config = dict(
    n_layer=26,
    norm='layernorm',
    init_std_qkv=0.0201,
    init_std_o=0.00279,
    beta1=0.9,
    decay_fraction=0.739,
)
Each number is 128 + 32 x the weight over the matrix's rms, rounded and kept within 0 to 255. Layers, rows and columns count from 0.

# layer 10 MLP down (transposed), 1024x256, rms 0.0432, rows 636-662, columns 0-127
[[ 96 152 145 156 163  76 181 140 165 151 157 148  77 112 131 155  89 147 178 141  89 130 100 116 147 110 107 142 133  92 138 132 105 202 151 128 117 130 107 156 110 117 129  89 135  94  91 123 125  84 119 110 137 100  71 114 109 144 158  96 161  90 139  97 111 191 112 126 119 113  92 173 117 154 108 114 115 166 138 118 106 103 125 123 104 174  78 118 133 133  94 133 156 193 104 122 111  93 125  92 161 163 147 127 155 192 116 113 173 174 136 167 182 126 126 144 135 122 113  77 156 189 107 119  93 146 120  76]
 [128  74 148 142 124 164 118 104 161 170 106 154 100 131  51 173 105 182 169 160 116 138 130 124 131 114  94 144 170 116 151 137 168 108 127 125 167 184 135 133 181 109 110 153 159 130 196  88 179 109 102 103 119 115  91 125 174  89 102  90  72 111 123 152 163 109 107 130 144 183 162 173 139 170 157 135 203  84 149 119 100 146 133 154  62 122  83 113 148 114 106 177 100 103 188 125 125 153 140 127  77 115 122 124 111  75 126  93 164  89 154  99 153  96  75 149 140  94 109 148 108 138 156 141 151 127 101 157]
 [146 120 113 149 116 121 145 156 116 128 182  82 138  65 123 165 104 105 152 134 143 115 127 130 110 106 200  69 139 119 169 114 153 153 118 144 109  85  89  87 147  63 134 145 129 203 181 132 180  84 149 195 123  65 109  82  60 112  62 201 171 183 102  79 108 174  98 155  37 178  99 171 167 190 131 108 159 129 106 114 106  79 101 164 164  38 147  63  96 122 186 142 132 115 175 121 207 177  84 128 139 144  84 109 179 141  98  81 103 116 150  37  77  92 112 156 152 108 141 149 249 115 162  84 162 130 151 153]
 [ 96  90  94 196 109 109 126 100 165 129 182 126 150  91 134 142 144 125  91 105 142 102 133 129 133 188 149 133 189 128 135  82 134  90 181 131  97 162  92 133 160 143 112 121 147 127  98 107 130  85  97 142  68 106 171 140 129 166  91 118 118 132 164  75 212 150  78 115  82 137 143 163 197  91 143 140  80  79 161 136 192 105 105 173  99 102 116 123 130 122 101 139 113 182 115 117 137 179 136  85 150 106 162 117 163 190 124 172 132 100  83 116 220 163  82 104 167 162  73 132 188 139 120 157 116 175 134 132]
 [150 157  84 107 151 150 131 186  78 119  88  99 164 112  72  98  89 150  82 151 125 127 151  99 140 163 123 139 137 153 164 141 102  84 160 119 221 135  92 120 130 182 116 149 110  87 112  85 183 157 132  98 139  93 147 130 118 119 154 188 111 146 135 141 149 167 209 157 130 134  67 142 120 120 121 132  67 101  68 162 124 128 132  78 125 135 125 124 103 128 107 116 116 124 141 121 103 148 149 120  88 118  77  73  43 111 128 122  93 124 151 112 101 122 149 149 133 127 127 108 115 144 119  79 127  58 120  54]
 [176 107 175 154 120 182 132 107 131  99 131 120 179 108 140 151  90 121 149 147  77  96 154 147 155 108 132  97 112 148  78 160  91 129 155 105 127 153 135 140 182 149 114  92 136 170 124 109 102 119 151 161  83 117 180 134  87 110 134 174 192 144 149  67 100 205 159 119 182 111 138  88  48  97 103  77 171 146  75  85 190 126  78  75 128 113 103 130 141 153 135  69 112 117 130 141 153 176 177  94 138 154 107 178 191 131 124 118 166 118 110  72 135 157  97 161  79 101  61 139 130 126 113 141 198 111 126 193]
 [106 168 120 146 183 180 117 116 140 141 119 110 104  92  87 130 107 120 153 136  93 141 136 148 144 157 132 136 146 115  98 115 187 113 110  56 132 149 136 242 156 128 157 129 102  87 197 102 120  88 175 136 116 189  40 118 213 162 115 121 125 150 128 137 138 128 167 131  94 128 139 182  65  72  86 181 166  68 136 124 158 117 122  84 169 151  59 147 135  98  65 204 139 122 156 155 100 161 138  75 140 178 125 162 127 135 123  95  90 120 107 204 144 125 158 122 177  93 146 107  75  92  91 144 111  89 108  90]
 [115 143 127 116 136 131 160 130  77 105 101  99 129 128 119 173 103  82 119  98 145 121 194 102 124 143 119  94 123 125 167 137 162  94  98 136 161 124 132 134 123 119 132 145 184  92  85 117 128 110 107 126 136 130 108 117 115 151 130 120 157  88 128 131 106 158 127 126 157 119 129 141 117 142 124 122 191 205 186 132 133 129 129 143  96  98 148 127 127 142 164 108 208 110 101 146 109 173  88 140 146 189 121 132 147 115 103 106 178 128 143 142 164 146 160 153 175 144 154 137 107 110  86 171 103 144 158 160]
 [148  82 166 111 139  90 142 117 177  83 164 110 179  85 145 103 123 155  58 201 180 154 124 108 163  85 152 104  96 198 104 116 129  94  85  96 108 207 139  90 165 122 155 149 131 137 176 158 140  92  70 134 192 149 137 123 175 218 154 148 179 137  68  68 179 122 147  60 178 151  31 107 106 101 139 185 147 100 185 115 128 120 132 131 100 184 147 102 127 148 239 214 222 105 158 150 197 146 110  83 107  77 110 159 133 110  84 122  95 129 129  88 117 124 145 100 151 185  68 112  80 129 123 149 161 125  69  92]
 [ 95 136 151  83 136 143 156  84 131 185  92 142 133 156 150 130 136 170 116  87 122 107  87 129 140 147 106 147 126 112  76  66  97 104 109  96 134 181 119 125 157 119 203  95 168 153 126  82 144 115 134 146 139 127 102 103 168 107  94 128 120 123 181 150 121 157 128 103 122 137 117 127 170 101 140 146 152 117 121  94 146 169 107 156 143 162 148  94 146 145 140 179 155 112 109 122 173  71 151  95 146 131 183 137 140 120  73 127 163 159  95 152 155 103 153 140 121 153 122 123 178 145 127 150 163 146  92  87]
 [ 65  96 161 111 119 143 140  69 127  92 203 146 120  62  74  50 172 133 110 134 123 162 154 106  97  56 101 126 110 107 104 114 126 106 155 211 122 136 124 107  80 134 136  99 127  87 175 121 153 123 179 117 135 144 134 106 116 120 133 102 185 102 117 122  95  62  94 193  77 171 147  89 144 141 116 135 140 114 158 116 109  50  89 141 157 160 123 112 145 110 122 127  55 112 155 200 164 157 156 144 108 130 122 160 115 212 100  65  70  84 134  84 118  87 150 148 128 138 152 125 101 184 184 189 112 117 140 145]
 [132 143 106 199 148 134 142 136  73 150 157 140  94 141 101 159 160  86 154 108 176 150  83  93 176 144 111 119 184 101 149 105  92 122 102 126 166 116 180 124 201 129 100  46 107  75 170 184 197 143 124 119 130 103 123  54 181 157 121  86 173 181  80  63 135 151  60 168 123 137 126 112 134 112  20 148 181 155 207 133 125 121 108 122 113 102 121  94 103 158 151 148 113 104 103 144 118 176 141 110 114 125  95 130 215 126  92 111 101 121  84 113 179 164 123  78 110 133 172 148 103 102 145  88 117 124  84 150]
 [172 120 137 101  63 171 158  91 145 149 167  32 144  83 182  86 119 141 133 131 189  95 112  98 126 114 119 131 134  88 167 135 137 170 148 134 143  90  75 143 172 154 127 181 141 170 151 120 154 119 146 152 136 136 120 183 164 143 158 127  89 138  90 196 158 173 166 158 139 139 101  99 119 120 158 132 150 148 129 127  97 121 169  80 111 123 134 102 152 164 125 134 126 142  98 180 164  67 126 123 166 174 142  91  75 159 118 129 129 138  91 114 128 115  76  98 103 149 144  71  73 129 152  85 128 148 134 189]
 [135 116 173 122 192 153 154 182 190 177  83 101 135  88 141  53 117 128 113 144  97 118 136 150 112  99 201 141 118 144 178 127  73 106  64  85  87 162 153  87 114 164  93 154 173 103 185  87 158 132 108 143 160  99 156 147  89  79  47 109 104  95  89  98 143 126 162 124 185 159 109 180 163 102 167 123 114 116 164 153 124 174 147 143  93 154  98 205 173  79 125 120  80 137 100 168 110 120 160 137 124 109 160 171 155  96 105 133 143  79 124 133 110 109 128 134 133 111 125 100 132 141 103  73  97  81 120 124]
 [ 49 114  90 108 100 188  92 104 105 134 146  70 139 111 103 130 120 170 121 130 144  92 147 133  85 113 135 104 111  75 123  81 131 128 170 153 135 131 124 108 110 170 140 101  87  80 156 132 154 111 123 123 178 110 150  96 169  98 134 119 178 134 142 151 147 138  86  88 108 106  92  83 102 114 156  85  92  81  90 128 142 179 124  66  89 146 157  64 125 111 154 106 165 105 182 163 141 129 121 163 150 117 126 115 138  99 107 134 117 173 106  63 110 118 129 151 127 155 122 117 171 137 155 118 175 125 108 201]
 [140 133 165 111 153 166 113 255 111  99 165  79 113 113 112 178 154 117 122 174 172 106 119 117 145 150 160 216 169 150  84 136  47 128 183 146  98 136 119  85 172  77 111 115 125 125  77 158 117 106 198 182 140 108 132  81  84 153 146 128 142 128 130 132 136  64 145 177  96 122 101  58 115 159 139 145 132 119 123 113 123 123  70 157 144  99 100 159  95 122  73 131  89 168 143 158 163 137 126 101 128  73 106  88 127 104 116 113 100 160 108 111 120 149  64 159 206 140 122  62 125 102 115 121  87  89  90 151]
 [145 100 139 127 155 129 140 104 113 113 101  78 147  97 110 120  70 133 127 128 159 154 134 112  58 157 114 105 152 142 140 114 111 135  81 141 102 117 104 134  64  93 117 102 123 126 126 101 153 146 134 145 162 120 146 175 135 154 141  93 123 135 168 113 135 133 159 139  90 132  95 164 158 161 106 156 120  88 178 124 155 109 120 115  84  96 121 112  82 113 160 121 163 108 111 149 145 100 140 116 134  79 133 157 142  94  84 112 148 147 110  66 114 115 167  97 123 181 167 132 106 115 133 150 141 146 101  88]
 [109 127 115 153 111 119 141  95 116 140 126 139 113 139 103 114 121 153  91 141  76 155 115 165 170 144 138 130 145 106 105 108 117 123 114 141 167 156 151 159 107 151 173 101 128 124 111 118 129 138 188  80  85 138 184 110  88 108 162 129 109 143 146 115 157 119 175 104  91 161  98 151 123 103 138 133 172 102 159 113 183 105  97 141 136 154 183 147 103 165  45 152 173 111  75  88 136 127 133 117  99 137 153 141 128  93 128 127 146 120 112 100 160 133  99 112 144  91 146 103  83 189 180  94 117 126 135 115]
 [101 140 132 130 155 136 117 203 120 122 103 120 113 127 152 191  95 133 154 106 129 138 118 166 119 159 141 142 142 102 105 123  87 143  97 125 112 148  94 175  61 186  93 118 148 190 132 124 109 133 113 138 126 138 111 130 153 150 101 130  95 120 141 147 138  91 136 141 152 120 134 148 114 158 138 124 174 148 161 156 139 121 160 139 105  90  80 144 129 153 162 136 100 133  62 131 112 180 124 169 146 132 163 107 108 122  71 151 121 146 124 166 126 112  81  98 109  84 130 117 111 128 126 108 142 148 104 143]
 [146 115 122 163 129 121 163 172  77 103 135 127 146 107 114 121 168 106 152 121 127 195 122 115 158 109 139 123 111 138 103 135 136 111 164  94  51  72  99  61 139 110 119 162 103 121 121 102 159 153 139 113 128 156 162 176 139 122 164 142 195 123 151 158 107 107 112 101 120 155 128  69 140 131 137  97 131  97 135 119 121 151 113 155 139 121 118 141 116 119 155 116 102 118 103 135 121 161  47  85 100 107 145 158 117 108 125 100 154 116 116 187 135  88 153  94 124 140 129 146 126  33 102 102 133 139 175 123]
 [174 121 103 118 118 110 132 139 130 111 160 112 127 148 110 120 147 107 104 143 108 127 167  56 160 106 149 183 138 190 138 128 139 115 152 158 112 130 101 130 128 133 123 133 165 118 128 117 120 100 125 101 105 101 136 131 106 160 164 157 127 124  94 107 165 130 145  93 104 159 118 133 140 159 137 102  79 162 178 139  89 151 134  70  99 122  34 134 134 132 157 161 109 148 119  87  73 138  98 104 151 101  47  91 129  69  73 122 130 115 105 164 142 154 141 119 124 153  90 126 134 152 103 104 107 106 203 156]
 [156 169 166 125 100 113 120  88 113 169 159 120 104  64 135 146 123  96 126  91 152  69 122 169 121 118  91 133 205  96 191  84 130 140 165  99 128 122 118 122 141  87 173 112 112 118 136 113 138 203 195 191 119 144 103 109  73 117 129 114 114 139  91  97  97 133 127 114 180 188 187 152 132 126 119  83 101 163 204  94  95 101 138  75 131  62 111 119  91 183 127 114 134 165 160  84 139 163 153 178 148 135 127 153 118 157 142 129 146  97 105 142  72 170 163 115  78 105 153 133 152 103 132 141 125 168 171 209]
 [ 76  86 115 169 119 173 113 147 126 100 197 146 175 122 208 130 131 137 115 159 133  99 110 187 129 146  96  95 114 110 106 148 112 109 120 120  92  82 148  98 149 110  68 148 124 153 115 145  64 125  92 114 127 173 110  90 162 132 130 108 127 110 118  89 113 169 136  86 222 136 133 121  52 169  59 179 124 166 138 159 110 114 164 113 158 110 180 191 179  94  38 126 198 132 129  65  75 186  44 107 150 110 109 188 125 166 151 141 154 149 197 164 123 148 153  56 110  95 167 139 159 138 198 109 168 169 139 171]
 [128 222 141 157  97 110  87 120 173  54 141 175 126 139 159 142 120 153  79 106 182  97 182 149 131 147  67 107  95 164 145 117 120 145 153  66 127 119 108 169 180 134 122 128 157 106 118 210 114 126 127  75 128 141 182 136 144 187 115 204 175 101  96 131  81 147 121 116 143 145 140  98 132  88 164 139 154 110 119 100 143 133 118 113  81 132 170 140  99  73  10 161 142 124 145 103  84 158 109 132 152 150 101  90 108  74 111 114 128  92 155 151 200 138 130 102 167 106 146  75 127 139  86 120  87 147 147 121]
 [ 76  74 146 152  93 132  87  67 115  90 152  67  95 111 139  55  73 139 165 159 112 129  99  87 111 112 123 101 178 143 173 150 112 152 155  94 159 107 144  75 161 177 121  78 148 142 111  84  76  56 178 112 142 125 114 167 104 117 163 140 119 110 126 126 143 163 126 158  85 159 101  90  86 163  85  77 164 192 114 124  61 122 176 118 172 120 133 134 182 174  96 167 116 196 154  77 124 192 132 186  30 165 191 137  69 124 185 120 134 179 162  47 160  97 192 117  89  91 134 113  91  87 159 161  90 129 128  74]
 [127  85 149 108  61  91 139  61 116 189  89 148 196 124 188  99  95  64  88 121 127  95 142 127 157 118 145  92 105  75 128 139 134 107 135 161  97 140  97  43 172 139 160 187 128 117 121 159 126 149 101 138 112 129 134 100  81  78 137 104 109  30 148 115 147 127 133 100 174  77  98  96 108 133  72 125 164 135  81 127 133 105 102 138 114 121 151 168 153 164 146 145 162  93  62 104 131 161 129 106  74 228 100 219  94 107  84 138 174 132 130 170 130 119 119 134  60  67 176 179 100 141 103 115 189  73 109 148]
 [150 120  78 113 160 127 116 157 128 124  89 160 122 145 182  95 133 131 137 141 120  97 121 185 159 118 106 190  99 146 184 144 165 154  58 174 159 136 146 143 165 142 140  92 148 115 153 118  55 157 161 181 184 142 112  72 117  95 141 116 154 123 161  90 143 128 102 132 172 125 102  80 182  94 168 145 113 142 128 170 148 104 178 120 162 157 102  74 101 110 119 169 169 150  76 224  86 144 129 172 124 146 173 159 125 110 112 143 175 125 110 119  47 135 157 121 144  44 131 130 132 128 144 110 162 131 127 125]]
# layer 10 MLP up, 1024x256, rms 0.0826, rows 637-663, columns 0-127
[[135 170 127 144 129  87 107 168 129 151 127  88 118 134 167 153 154 161  55  78 154 161 153 165  56 145 100 123 132 207 151 122  96  97 216 175 138  89 120 155  78 116 108 157 103  77 146 124  81 150 113 176 119 115  84 181  68 207 116 112 157 121 143 164 100 122 153  99 118 104 135 118 161 123 161 156 168  79  96  98  78 100 156  91 140 117 130 126  78  63 108 157  52 116 117 170  96 103 147 145 127  96  93 127 141 113 155 166 102 169 157 138  80  92 125  89 144 160 164 119 122 121 148 165 140  97 112 169]
 [110 149  93 121 173  98 152  82 154  68 122  97  61 174 113  48 167 122 139 153 107 131 163 114 170 196 140 124  22 166 108 129 123 228  69  94 160  76 148 132 110 130 120  52  78   7 138 113 145 141  92 136 128 126  59  67 117  77  52 145 105 109 161 153 155  92 160 152 156 106 102  87 160  94  56 145 119 174 117 106 114  95 230  91  88  70 132  74 139 107 110  96 106 154  68  63  93 132  94 114 128 145 154 139 167 108 124 131 180  72  97 139 139  95 146 110 113  98 107  83 129 152 161 151 163 143 111 165]
 [ 60 125 137 113  95 131 136  99 177 121 137 136 127 124 111 162 108  53 128 101  63  75 109 131 109 118 156 161 125  86  78 111 116 116 135 101 157  46 102 164 100 116 109  96 109 121 121  38 171 138 168  81 110 109 125 112 128 109 157 118  93  63 207  45 121 117 166 151  75 134 107 170 101 107  84 150 117 155  71 158  84 140 152 104 144 141  97 171 115 125 186 169 146 143 141 106 171 108 122 111 160 184 157 122 114 129 157 102 160 107 123 153 108 137 164 166 185 169 123  98 109 181 168 163 117 129  62 109]
 [ 94 183 183 149 106  97 134  80 198  64 170 134 113 129 126 125 116 109  97 173  59 104 182 122 156 173 157 193 117 129 123 102 136  70 147 123 133 198 156 105  85 158 141 127 171  97 170 112 137 132  94 121 105 173 198 126  78  86 114 116 157 147 136 115 133 125  91  98 117 139 106 178 133 107 105  77  89 195 127 121 113 122 139 108 159 182  73 150 145 137 162  46 139 145 122 112 107 125 175 123  92  72 126 151 133  77 127 108 138 145 137  76  89 132 168  95 135 106  94 132 160  85  97 140 144 158  84 169]
 [ 81 124  98 152 142  95 124  92  93 104 107  98 149  85  74 127 141  63  65 157 171  74  82 143  63 108 181 145 113 151 121 122 225 168  87 155 134  57 153 198 133 170 135 169 110 126  55  82 110 178 107 141 127 150 113 167 159 140 170 136 111 132 178  84 105 124 155 131  97 138  69 106 144  94 109 168  80 123 115 136 131  99  60 121 111 128 131 162  92 141  97 151 121 114  93  45 146  80 158 112 110 106 215 170  76  97 122 129 156  91 108 158 154 126 130  97 189 149 102  87 136 118 166 149 153  61 144 145]
 [110 158 116 107 173  50 110 132  79 124 131 117  96 184  96 111  92 125 117 186 125 152 179 148 139 149 141 155 118 109 100  62 118 110 143 145 109 154 123 118  91 114 153 140  86 122 167 111 135 132 127 151 132 156 124 116 164 155  85 148 154 104 172 142 124  90 144 138 134 188 171 121 182 141 163 125  95 121  80 124 130 139  58 143  92 115  63  98 163 113 115 134 107 130 132 116  76  94 164 117 148 143 104 106 123 164 106 135 111 130 148 172 108 172 174  77 138 114 142 108 188 150 164 192  66 133 155 190]
 [ 81 149 152 157 162  94 124 125 127 123 119  79 153 116 105  60 126 197  90  80 138 201 139 181  99 154 154 155 150 176 126 120 132 131 156 139 155 127 125 108 127 105 138 205 125 141  87 160 150 128 144 119 138 159 134 121  93 134 171  80 132 160  97 164 132 115 103 105 145 111  58 115 117 152 101 174 137 105 109 148 201 106 108 136 151 150 128 112 142  97 132 136 143 121 143 119 149 118 109 131 134 104 118 127 148  99 139 128 101 136 116  97 170 138 142 104  95 114 144 116 121 169 148 108 142  89 121  96]
 [144 121 108 106 169  48 159 169 165 139 122 180 139 177 188 177 119 161 102 132  95 134 152 158 158 130  56 145  79 146 123 128 171 111 153 179  75  45 185 164 126 147 205 116 108  68   0 144 125 153  96 134  92  88  80 135 101 139 136 109 119 121 143 152 140 102  88 194  99 122 170 166 113 131  43 179 134  77 106 148 158 134 141 109 164 131 129 148  61 103 121 129  57  93 145  87 181 167 151 164 155  65 179 186  78 113 146 183 177 125 117 165 112 159 108 106 142 142 115 145 164 103 110 135 119 125 116 161]
 [116 136 133 122  89 146 132 137 152  98 120 158 134 131 105  98  83 133 145 142 142 135 159 149 148 149 166 101 104 147 158 208 133  76 125 196 113 127 126 124  43 135  95 178 115 140 138 138 181  84 128  93  90  98 182 128 120 110 123 105 138  96  96 110 106 132 128 103 110 126 104 161 235 172 108  85 104 126 128 130 115 132 157  84 119 105 125  90 112 135 171  89 108 145  87 166 116 155 107 128 110  96  75 123 109 144 135  92 129 142 145 182 157 154  97  92 147  85 177  86 106 104 102  72 104 102 142  82]
 [128  90 118  84  84 145 192  71 151 105 125 108 186 154 122 114 105 171 127 166 151  88 123  92 103  84 114 154 163  80 112 117  87 115 167 154 110 132 128 129 182 134  85 125  60  54 169 117 117 132  81  81 141 108 130  90 114 123 100 174 152  99 159 123 125 118  99 132 157 104 124 134  89 127 130  82 163 201  89 193 107  87  93  77 145  81 177 150 175  93 102 136 145 133 133 190 117 163 127 115 134 163 101 168 178 106 139  78  58 144 168 141 167 138  85 138 133 111 128 129 124 116 117 205 121 135  70 129]
 [120 136 166 132 129 151 146 100 132 104 107 131 114 154 134  67 149 195 137 130 123 101  98 106 152 144 150 119 154 164  86 150 176 147 166  96  80 102 118  54  96  94  54 166 151 105  89 204 115 158 157  84 201  90 121 139 108 103 110  72 123 178 210  94 130 116  79 139 109 116 108 133 120 127  83 107 113 178 120 186 121 117  53 212  99 138 170 142  93  96  93 181 137 136  79 101 180  79 124 107 131 124 120 115 127 132 116 127 137 159 112 169 148 112 145 113  94 145 173 125 154  80 130 137 107  85 163 122]
 [ 81  81 118  66 132 133 149 111 138 118 128 110  91 129 156 131 146 131 161 137 144  79 141  96 151 103 131 113  71 153 185 137 145 153 135 139 120 132 176 125 218 136 130 227 109 123 129 177 145 110 152 162  76  90 135  76  61 119 121 153 128 107 124 113 139 135  72 126 107 183  84 154  87  72 105  99 193 193 144  81 133 119 136 102 172 149  81 120 117 115 153  97 107 161 156  96  97 177 157 185  67  91 141 182 110  85 126 195 172 137 179 162 152 109 201 157  89 131 128 112 190 122  89 165 122 109  71 137]
 [ 90 151 173 146 106 125 148  70 128 146 175 142  92 153 155 195 142  90  73 150 164  63 195 106 153 175 140 133 107 161 120  88 124 145 141 124 146 144 126 123 199 116 166  92 118 156 123 112  73 102 192  87 108 132 115  92 150 120 173  97 119 134 157  80  97 120 124 185 108 122 174 174 146 147 109 107 154 144 102 146 104 106  99 124  91 158 125 153  72 216 129 146 135 120 133 134 116  61 105  46 134  96 133 152 104 172 136 152  98 160 107 120 167  94 127 169 156 149 124 136 110  71 142  99 108 135 103  88]
 [103 171 100 117 134 114 143  91 156 159  54 170 107 114 132  94  58 124 167 162 133 133 149 126 167 170  57 105  66 117 107 166 120 178  86 131  97 115 155 142 118 170 166 121  63 108 193 136  77 178 109 155 128 141 159 137 108  90 131 108 115  89 170 116 108 130 144 143 145 110 136 226 160 147 103 112 145  85 163 102 156 114 124  77 150 116 167 132 145 141  97  78 155 144 105 131  92 139 133 165 128 145  94 107 145 142 174  94 135  85 158 107  86 177  44 121  92 125 140 109 117 160 106 104 116  74 143 139]
 [143 159 120 131 168 169 100 101 152 101 117  84 118 141 143 144 126  84 133 101 147  59 119 127 101 162 178 127 121 105 119 162  69 136 124 122 111 148 114 111 100 145 122 135 117 143  99 145 137 109 157  74  93 141 150 100 116 104  82  79  58 137  27 137 160 125 150 175 153  99 156 127 166 202  98 169 127  88 145 155 107 205  72 162 125 130  90 150  51  63  83 108 132 138 124 123 146 146 159  94 152 121 131  78 117 125 155 149 162 110 137 109 103 107  98  96 103 118 123 152 112 136 118  83 180  97 142  94]
 [125 166 154 170 110 141  86 101 113 114 143 130  89 188 119 136 143 126 164 100 150 105 119 198 148 121 130 184 124 189 102 134 106  99 157 106 112 113 112 126 131 127  93 149 131 108 114 142  51 109 110 188 119  90 117 103 128 122 143 167 114 121 152 132  78 165 149 108 114 161 138 164  90 185  93 157 126 105  82 143 148 102 113 104 123 118 143 134 122 150 172 155 119 142 113 122 125  96 118 104  89 138 134 134 137  96 100 109 150 116 121 153 168 161 115  91 128  71 121 138 147 137 118 115 138 170 158 117]
 [ 98 107 174 135 180 114  92 149 161 123  98 150 159 143 152 139  72 130 156 108 127 117  93 129 158 154 129 135 153  92 152 136 126 122 143 128 197 122 110  98 147 157 170 121 187 116 219  99 113 147 137 131 112 188 150  60 117 124 122 148 128  77 143 163 138 172 139 132  99 128 107 112 136 143 100 120 117 130 176 110 129 143 129  89 120  99 174 137 109 169 200 103  98 159 129 146 103 100 122 113 154 178 125 127 132 140 188 145 132 117  85 182 116 122 101  85 182  68 106 130 175 105  65 114 150 143 111 175]
 [159 129 119 145 107 105 183 152  63 103 105 112 170 128 147 174 166 123 100 183 136 157 137 133 131 151 141  74 171 119 157 139 147 115 132 142 167 148 122 113 191 151 100 162  78  81 153 158  93 136  96 132  80 118 127 136 174  84 136 124 114 141 104 156 124 133 127 121 135 142 105  93 117 112 135 115 114 133 127 153  97  82 191  84 129  98 148 126 111 148 123  91 146 119 184 118 120 128 133  96  67 158 149  72 144 211 120 105 155 102 101 146 101 143  79 103 181 169 135 132 146 191 161 107 108  72 150 117]
 [121  93 128 105  79 118 140 123  82 139  98  61 116 145 124 182 202 134 184 128 116 149 118 129 114 129  98 168 132 124 137 128 172 156 106 127 147 114  85 171  80 149  96 129  62 148 150 179 152 135 151 147 144 105  94 177 161 149 121 120 147 131 152 115 152  74 120  92 150 175  90 139 117  91 138 168 147 133 118 142 148 170  90 136 122 169 119 113 139 115 140  95 122 141 153 145 181  86 142 167 113 110 127 147 145 124 113  50 103 147  84 156 199  95 140  90 134 119  94 163 149 188 141 157 140 104  95 122]
 [105 159 122 135 103 129 108 119 128  92 125 151 112 133 131 156 156 112 115 145  88 136  67  89 120 101 163 109  90 122 143 119 208 139 102 168 127 169  99  95 153 181 172 135 138  82  89 174 121 205 142 184 160  97 144 183 109 135  82 132  72 169 124 136 143 125 118  77 141 131 149 125 136 157 170 162  95  98 142 121 104 102 130 126 145 125 114  68 173 103 126  90 124 107 138 124 174 129 152  61 125 152 123 135 139 121 153 121 141 114 122 144 114 115 169  91 114 124 123 141 156 151  91 127 146 126 123 113]
 [130 137  87 131 103 119 128 150 105 126 142 122  86 178  81 145  99 149 167 144 150 130 135 132 108 119 225 148 106 146 123 110 166  91 111 115 181 203 145 146 147 112 109 118 145 138 138 112 159 166 148 162 121 119 156 129 109 169 129 139 107 132 144 109 170  97 106 172 114 175 130 114 160  94 144  57 121 121 151  99  89  81 120  62 159 123 115 119 156 206 149  99 108 100 181 128  93 120 110 142  94 192 180 125  47 105 175 118  94 147 146  79 114  37 170  99 156 108 114 113  96 141 160 177 182 122 185 170]
 [ 81 140 153  72 188  82 141  35 117 164 126  58 130  97 163 159 135 124 114 100  75 137 120 151 140  91 127 158 130 129  89 129 193  71 138 150 128  79 174 182 135 176 133 123 116 122 100 177  97  91 159 123 199 196 127  87  79 123 111 125 106 120 163 113 124 163 203 146  94 133 135 109  59  80 108 113 148 124 165 108 136 117  24 132 145 145 129 102 143 143 122 108 138 112 131 184 190 125 115 180 125 116 140 130 128 125 173  58  92 124 145 128 168  91 117 106 124 128 123 113 127 189 154 172 140  68 113 123]
 [134  32 112 125 140 126 140 157 146 208  76 113 145 108 145  95  37 158 179 152 160 166 150  81 120 130 100  70 180 125 108 206 129  84 125 137 143 134  73  72 158 111  91 121  81  99 108 148 134 121 134 165 131 106  73 127 100 121  75 153  95 146 104 154 152 102 175  97 154 208 104 183 138 113  99  86 107 104 129 126 134 118 105 164 111 144 100  94 113 154 108  74 165 160 190 159 157 119 128 112 143  95 138  61 123 151 132 135 101 183 120 154 121 141 179  79  82 155 101 121 161 159 110 135 132 105  83 135]
 [ 94 152 142 102 146  82 171 162 120 112 153 181 116 130 123  70 200  93 130 128 136 187 118 113 110 138 101 130 100 122 138 175 156  83 135  75 136  92 101 162  91  71 186 160  56 131 116 148 139 152 136 112 155 115 119 132 117 142 148 117 111 132 154 129 192 130 142 179 100 139 164  85 133 130 144 130 119 112 111 105 147 127  39 148 198  91  95 117  52 157 149 138 173 139 131 137 130 126 149  80 128 118 108 111 182 112  96 129 159 143 156 192 122 147 133 102 184 127 135 140 197 112 103  86 144 150 133 163]
 [ 98 152 100 140 146 111  84 140 161 142  84 142 142 189  54 104 109  87 167 145  62 100 126  61 126 151 127  77 125 216 125 157 166 106  89 149 133 149 111  94  75 140 130  94 104 127 142 117 149  91 179 121 139  89 144 119  94 153 142 151 126 145 153 121 155  25 136  76 125 119 127 139 194 176 112 136 135 114 130 131 125 148 117 130 154 151 114 137 121  55 102  60 108 139 142 114  86  92 128 141 169 101  83 117  96  96 134 137 113 122 100 108 119 112  93 138 157 121 166 156 119 165  89  82  90 176 141 165]
 [154 100  57 125 142 162  96  49 103 144 153 109 130 163 166 109 157 105  98 103 135 110 130 117 118 174 119  83  69  90 132 112  94  85 173 110 167  90  46 133 124 142 129 139 103 115  77 152 150 170 150 138  93 143 146 136  93  90 131 105  99  80 137 183 154 114 134  87 144 126 162 145 178  90 116 100 185 119 148 162 118 156 115 137  61 151 202 128  90 141 178 134  81  97 152  99 151 174 220 163  86  96 128 102 136 113 135 111  97 194 193 175  50 134 139 122 176 157 145 126 126 110 180 141 115 103 113 169]
 [158 122 144 119 149 142 104 117 103 102  93 160  95 124 153 151 172 121  94  79 161  59 141 106  99 119  94 101 159 170 170  95 113 109  85  95 114 196 127 138 155 108 180 165 124  93  96 151 148 122 103  86 128 129 168 168 163 101 117 181 119 130 134 114 174  89 140 143 102 178 117 121 160 162 141 119  95 136 133 107 131 198 106 126 117 119 108 108 141 146 144 130  93 156 109 147 144 166  87 141  76 172  90 204 148 142 172  36  26  65 159 100 151 139 105  79 178  69 147 190 206 139  72  66 159  44 146 104]]